Weights of a small GPT-style language model, trained from scratch on English Wikipedia: vocabulary 545, 3739 steps.
Each number is 500 + 40 x the weight over its row's rms, rounded and kept within 0 to 999. Layers, rows and columns count from 0. Numbers have three digits each. The size before them is the row's rms in percent of the matrix's.

# layer 6 MLP gate, 384x96, rms 0.206, rows 268-290, columns 0-95
103:512482477480500490543558516413510447494498538474434556511572525607417562505470520524499534522480500535432476471506525452546545428491529514479516554480399538529501570521490465490502450499530561468524484475456444508563479462480540512490533504497474475453424468469523506489466521571563556468
096:448469489482515562474527514525507490515569495474508517433470526487485470511414601556478488478476536502456510527524468517500493471438478495507439625440460567459486598484564538537510476514446485493475521514518441506459506463499429491575493481582543486517486461489476479518498468456511404506
105:520464476548454429456534505480479472517647530482550515506420457468520505562496520502522494481526564520515512490500398507470591518522558517482457487481504466513535547475537501502497470512441492492427451529411484573494486518472515502591463557542453504502499501506496417505489547544498525510
100:497508519518392511504612490473496474487513437482427551481495412485531486476476423510533435561462461505581575499556481550481440420528507530508561510471550568601460479492514531524512510581520512486488542518472501542541487483478520507527520487489465454519534491488507480560487508449484480502
103:496422536518488467535526490444489424574469470483508484525604530532541516486454501513525499580558460490521422509458446503479437478486447528532466530576554511487549473526505471496480557491575488500512500499507445465522475501460530504551529526507543517450462430463621517449441507508559503475
093:478534547515551478471491543488538477501579523457494495502601512557431479554513561470509449558452464519442443502480504449420428442483442410529503547492453456522551480488487489411477484484494462531541493478544512514473494467535452483469495404549518554555482496558508545516533505472510515495
105:478529516602510478561599430480542534472478477520506446481452566551493541467545463564497505501486547456532490443493533538473504499489497575442471485560525417506496478506515449528474464386453515520431519436466579489462536516509452473515498469447498528545474538497477482487466496531522533549
096:509516502535537423387488539497506486452495530523487495538560569523452481496515524455486532528503536495515432504518464439425495454547488511551496591470496450467547504462470514515443485456470446559528597523586475469514512441547420510525484457530538497507515516532403440474504490502527498494
093:517442401508454538500507443462427448522530498399462493508544531561402505539545463430501457431519515519476496510529528448508477487480439532527555543518525497434486499455493540570465526451464467505485486479544521550494514564456480480511531518516513436484509445508567466582481524542489481458
099:575462469469560515498512461469492480540508559506479536472541534435478525487472522461380502526506566513502448468551540493501535457587440461509539502425512497478515516457472483561535518539510551493461454490480443493483543478553539577571492543530410487510484507514472517537461454552412524510
100:478477521482504438519414514532556511475487473505552499510495549500484413525560526481389553541443527477463458535522498404445483508453488425571475487508476502491449456447579478479510511505473491501552488464486579508488482568500469437503473510517483569500527535545468491585511566483501557494
102:536493471504539519412451523579542578476532470494476510564578498596436569456424484437432556498512477527548481404467471494494512478552447548496525498496517492499510446527466530494544497493489523496487533552569505482504535523463488461498509561507442517501517504442496463535527472579508560466
102:508464463458414484505550460502550495432457515461554561480485448564505457480567489471502506479563501451496489534472486554463473534473464571501458489607403442501461499475526488528517503483573490481441571511521461504521496441423465480490471545483542514515422558452565496516485483533482508490
100:519492507511505512544553477434528565447476478477422598477566492528549469487518448501446556454522535553565561487542478524386488520525546561456499520479446523464475420512484513442449494496476514556450526456460496524502464508526480569491554526533522500548445499461456492433505472521501549491
105:427538488512525481459601557436585488415469577518501488537448572542488516528488480534507474455571518558491495453528550493526473517461492536478543504452497411507535568542481552510514536407472481439446458524486494494521520459504504511516528482458480516533440527463544446531496513546461518467
093:508469445553532437478510541540517537509539530516471571461563532526439539508484434481529549578554495447482426451518523532434577466543446440460510455581498456484512473485540484481484460593522469463453569451540535466520495476532466467466470535545467466491498477472496455511456470479500540453
091:490528472507504504501498552490500526447558456486461518574569503484442534430560541470509488501491492508463506514517504531569539450566496483523531445479451528443445427552395443505511529457516570522532500457432496525523570529510491535423485499523472530518467528532499421438565523543577509497
101:545496507492479490512508467493515484550491484543493547513484506561451508523511511505494459496536469483477527497458478517533493532447484448495509569414474547470488473498579435384522524513500463471580528458500492557468524514482542492420485518494552503636476519603414470432539489486499502563
090:538509488505565485519456524478514485547451504542496467442465593442473438603527462471455499421422483585515484459494452542573493460552535511501445483519464556448558448536530488522461505486558495479430492498494516471461491527569562498520483547556516500508479508523487524508575497538559520520
100:462500483517462521597470474514493475519481444442522511475530561476524472497535505515456566519477525494514506457502507510470530519550532528580511428542473515496530521556551444534437476500538581476485477540425480494497526512496488561491513506466558382468452499389579480552441432509500510475
107:505563538436429484504499440590545498464485508502521545525586483483546495555514511484454534615515532559521453520548479450482490534505516521490447468473546490506491533479448558585519477473534536512516518497481445581453514514456556512446587541512497460475514456485448501486473447551515439515
084:505530541492546457549457475560463516482559497444477545495511430499524468369457479494471520497530465538475480472476464435483538516496412471535442473525505499517470479486489482489492517453486483523493526408486504563497496506463509465469453493423501470543490538539477641521444479577454523453
104:502460502446604509569584486460537484438531522540574539494534553481449507552489448483453448484513453498484485471488446512521491565553512450500529449456460468507515545534496564523460460535479533423544563456498498545464498519470468514555483574465505504575500545498545447576464493500495501551
# layer 6 MLP up, 384x96, rms 0.204, rows 268-290, columns 0-95
104:467501525511468541527516552532518524486560402490492564425508426472511560489447523523494481473559482474446531446495486422433427546534484480539438421481461530468478485533545554489493511455554475492459533468466473466527528484434511467469501479484552503417462452472431476457462493507422473501
098:561558436442498492505476507434567504480449489496522464450508510499507485513440564490430482514484572514571574485413463546469533516504543564544475480577575484510506456461518455496523513474481439465511470461468583522551578509478509532491461456471585483497492487569512534484495449516501549495
097:520498460498534520507517515509496500570546501539539540534496565481464520517512428519579534519525507513485577539566496488511557536541448583510562462538513483496572585546575496567473561482521443500499549480588569526519492538517501499509456509483490541488448494500550514480532537522389552466
101:509509500533494475506528499460515539547522577494513520521537456472510548470573465470471510509477626505466485520477486417462495569433519495505474584515457488457515469433503502419457469543542481453515476512495469541498448496472585579521571502498550487486563483463424478525505478588516527533
104:481466459521583445546499465437528433494491546536540500565553492592469549502529496444488490512491575502483514526440536532480489456509549479488533518495538507510470513574571569533504485492506433489544464611546532485526487550510510504464578472510554506561499417529501557440501496500491556509
086:471463511520433545544491476512459442514584430522514435581508483514402421499478445557593471497455471554466467480518545495473448464474526517505538518475500550539486417561494466516531460470457454500497546494574455528447543471466466528432499481482493454511486504457536511470495540504510459551
102:486505503510548557498500524578440482488512471501388529577465434494542536453526460449523476560469467452470555506499487520506449578465512453548551487503460483522553521534520507481506518528514480455489428509454507542494482458520455454550481478435493428492462555479474489460474618522534461429
105:476420473439537507450567442504498520484521522472551538462547473465454549490470462525510518499433485506505529497491542493456516554487546513501497469457589468443500602533448493460518506556517546458500493490474459522495507514406530431506557558502518523452504501552581402504539565477552525529
090:485486447470493540524495486477491531480497409469477452525613498526450481479515447517465466417472459516586467527489550416502476444512461431554537527475448462496524548477465522536570488543498477487458488492471470485487541520510453530531464467480508410473523494578598452553510490464547504498
102:457532557497464440518494446468541534515501493469447458423468511551510497414498441489492446449529481523451518513528519501408523485497570550435468476588540453493535467539455421432538470522473456580553497428543514554502497487519517473481447497515513530547486431475477550468468523514460508490
102:487474500539500543508487566488519450521511506545502585527523413582445469585470504491528462514505455513498485469434595492516509480484494525542498486529477515481486520520481485440500461485489527481545504513480421520549593507507399568553546568547447499608536488496486548471511501523519558482
105:467594462541539427542466502529512452563503459513521492511551514480467495477506489493562538487592554468478463485511472515495479489527455478477630495597515494532585474441539495475470571455539528450434485478523547481509492519525475512459438536502418529542445500498569498496515511546502483502
106:431500498506506486558483513448460476569454512509529503440453517538470595498531442490491475454463547527512530491484502479536476517470561571538594474488543495535420552530487540463560471482521549567454534491573520462484584486514538494508525547471552438485528440463546458506488492547578512460
104:496530551554438543523552467500543471514502575410529513485488563576517459472526541517449468502504430579510475488493563498395521510480477505570520497499493517433512475538532529555474518436458539572525500530547493510495463495550494516550471472410491526508540430542459517455469438543489489474
108:478447508535476515488470522556472459559500431514443497525460519514595537501509483525519500471505500562467536543484452517532479495403423491532501511497516553527550493515447501531536517403525536549449555537433513511468497547544441531506539428436481472503485442522516618499433463502470482521
099:526584458536505490455495464563574419492491402515533536511446512478463521441510506536453527498491466478556517492441475572530542527494480531485427480466486549487529529473575459455566520402496515493542512542507499549502508543507519453563508453495537521507472435455545564478483489411479499464
090:487520442531479497499445474603529441467518480480562476499517548453466484544515495513507498531463524489530503505537549505486418474441547512406548483474481477531468508548505471474589467482450437519468545595432508508523531559469571443448585507497467514496503504488532519560562505503513464432
102:553486586539478502529546458538543439509461463503503492504557460445494469516547461533470506519586458474526507407514515508475432491500475480505544466558499476457527425538550490493516455533554437468466523514475537497543486523464426546446533456482519465497530554476507429397510563523500579479
086:502469459513510452408548500505528531495483487538515484533484431470531577554467450530494447503569474482461540478509513497477536495561491476464568515471490466516435583467431509455523520515482478540470482501514463571573511503435436518469515523416444479528483614508497546508471511410537527475
089:476478521493462401470539430513585502440587541537511497480531505535555490428521555442482473452530490449474464517538515436522522536546524568527535532465482458462472479481478513507531511492523528508471552531555452526429492531452495439538502507616494492494568480565447449502494446464511507511
106:481506417529545508562529537481483516487492506451485575513462496424498467536528477445489502454471518472483520429517530498484577468491505575505465427499535540595430481506570475540493508490488514451478465416461523467502563534498461481588478558526493523521439543527498569403540481497469509513
083:427514514520494474460434555496534511563410510523535497484466497478454465495482537485485477408521555469472595545459457437524520499418424486490486534522531501532519447520459401477487500485457488458503530510515498545498472479583458447421471489462504477541549546499407454465468517491478499508
099:490431522439489446490493537548567473474503515497535486568443458529550537492556480509473395438476476540531503498536498516519429488552504577516485525527539546433466479496521476422483429425501511519512491489479492469492454527587465536490514442577433473464520477533429522487477425488544503495
# layer 6 MLP down (transposed), 384x96, rms 0.192, rows 268-289, columns 0-95
101:564531513460501565472522506405524455500504553439493546480557471453516493535419426539584482504483429402512453525549459480536466460447544499591486472396459490535510523492533438540552464528538533523498548512475471453523535493538492503478497499488549508479512507496503504519458477472544459542
105:515539486435434549532513495525490581525488529460544485475496480475501594571522517550552496522504486536447540424442518467465492491444521480463586588541491489535460452565511568525478522514547491508466466502513472419575504485526463517469483497473470511492569581464523456463525429535474468481
098:485495525473556463561465502517496488494500491412443393563528491489467515522467556552467541467519463559479521528539535510490491461546524418519535462426527525465528500456564530475610395513500492467501521490538486435490492508484519479496451502520489525544429499429504514428494495560439474476
101:519473458494507498541465485509427541449552432523489484501522491482452516540516427524498511531491442452473445552495504381410542516554467506500495566508510542525446564466505418519532453430478540473505493481499581501517497517520562476467414474520527467540475575474477426509494522446509538480
101:417525498513547533405503520474506494603554542474492436510479472494495506533515499462482516453525553486500517502539517482425560508542537534491558542548549509504497525482451456477491539545494551543479555444531402491481483499501537435492459467501403490515458408475512435499534522491491586534
100:535516546492561473581491465441496501435443502590504506486498556503511488456509449516513462457517494564489461480546463500385563503531545475486566528520452523487479519494511580637540475535501461454508546479518401488502525505480521506483499402504536479539529493537520485458518489477484495474
102:475493575508537455535556440415540490534504536507493530506499547536501525499493517509501491571497509515502533504478552526517458555467472511544471492582488549509561482473501462529510513442537490436579566465527514495561507592391499470499492587466466565526450537513480506544453498543473465410
097:520528578464550456552433464481528502545525566413489502534494485480558542490442533516492477472556502457507489477501491504498506490490487540473530436456480488539522505510456461520466577514479562544493459553492619486454518493518488517556518651534494487497448546509480541561477470485526518566
091:507552503470533498517459471498480480503552489540524510492512525502485524462502509491486473487482494512489505511475555437554517539476599483560497520485504384483496429469461537502509533532476462510451465539537340516518502593469578450496512470492508484594475487470573454536520523468547539440
096:481531496493477490511461552551496452549596558446534475478566517573495514573534476459494532524533546563468434474513523477519514492460559536519401492456485499479440472510560521540490533512420508500511487536574504543494526428467563513518542464509512496537451428594519470526535535543472525523
098:494487557521485496502513451495522552468389493415512561528533464537514451556522498546459470472450549625483537469449520516503508544518497486503472565468531509475466511502539526486465519385526571463481469517518475456532520498530461583453486483517448433502426516513547458481518473537481476457
100:463430426497484504519507531551533522507522536492545443423455424474444476446485551476447527542496526473500534546511476554537532533492490527516441494537509482424485464417509497511626472511402482479461497538473569534557588551539463486510524484478497515505538536453539477527473487500521531473
102:472508464442461458510469432450598460479512499518487463485513505520460442578406521557508457487482480480521462548448503535494467564518458517428490568514531522527519462491453514501546476484510483537490467472454468491504470505479401467482431461523464427439476612475479510485506494523532566443
100:534490424531478596520478495555405417437510519435571491498542513524505543496561482544499523481542496493488541498424491509498459490494573518445428545514503522479492498550421491510463576518489534478480490527565516495414504453523448520438540493470507479496508509429517515503548514549463424531
107:537529471484490585434558500472563495519533424532490527511548537498472542523410474490646442462499490512480490514579517501521553547538493569575517493520498513545480535535547526558497498477507539479464506465466487448490552545502486557490534563565493454488538486511505513447466542542508508438
100:595476498469550561495570488567510519501508542493464499550476565494527539474547500501467403524470479493513480480479494488478540542493424539534507500592565441510526487554519480561515433471531500552453460493514561509492512553431474433465509565561475565545517516518482521491546468564536503436
093:521459501499487504478562534528544562592524485485436456555537509462556498538496492594539460488538536560507497459551459497466567523581516537537484563528479524472480446499514496528500464550487546486485536511430517487566471527507428524481511512513541595539507471571499547515405442547496512477
103:501425468511506566546503455546487480495489546447480503517542507533502531475482498514432537443486592477518486459520512528485442517511481498459457574493552570576469428431551501530536485575502454531619500555480418521479518527506484466482501461518507450542490552489492421518540440473476511531
093:530483558511465529522481561489578472526469409505534495483517436479504536529484503478539596543403538476514519549545437544487497506529500532518523533560456548440572530513526474519528427506507503469507469491489367474509464514515544523544516533544470509545563491519507520498511503526602479542
102:467475571508475493490445517501453539487496571478501534472471451531537558547454490503450556552525520520477482498544560547473525454445546455481519445484573441506472539475513515550545502515462453502486588529468587475478474500437492509513493537543568572516477572438560498484533555538462433444
101:541558539477516501505551493567495456504533567552531508528533478478563511497501519531492522523503457485488397535518496466448521561520527400527455495547472533474404483525476565508490480524488539565540441507563457500531469526553443463479574458554471444500459537461518525532436528473457520426
088:519458502449441553537499493434454501479490530509533524488544506480513517494517499457520514492507575498529561437460521531549455503518497479521561497510496382474466544480462478478511528470549451460543473536526429420583497565549481465434517554521466586510483537545478500553519471464471406442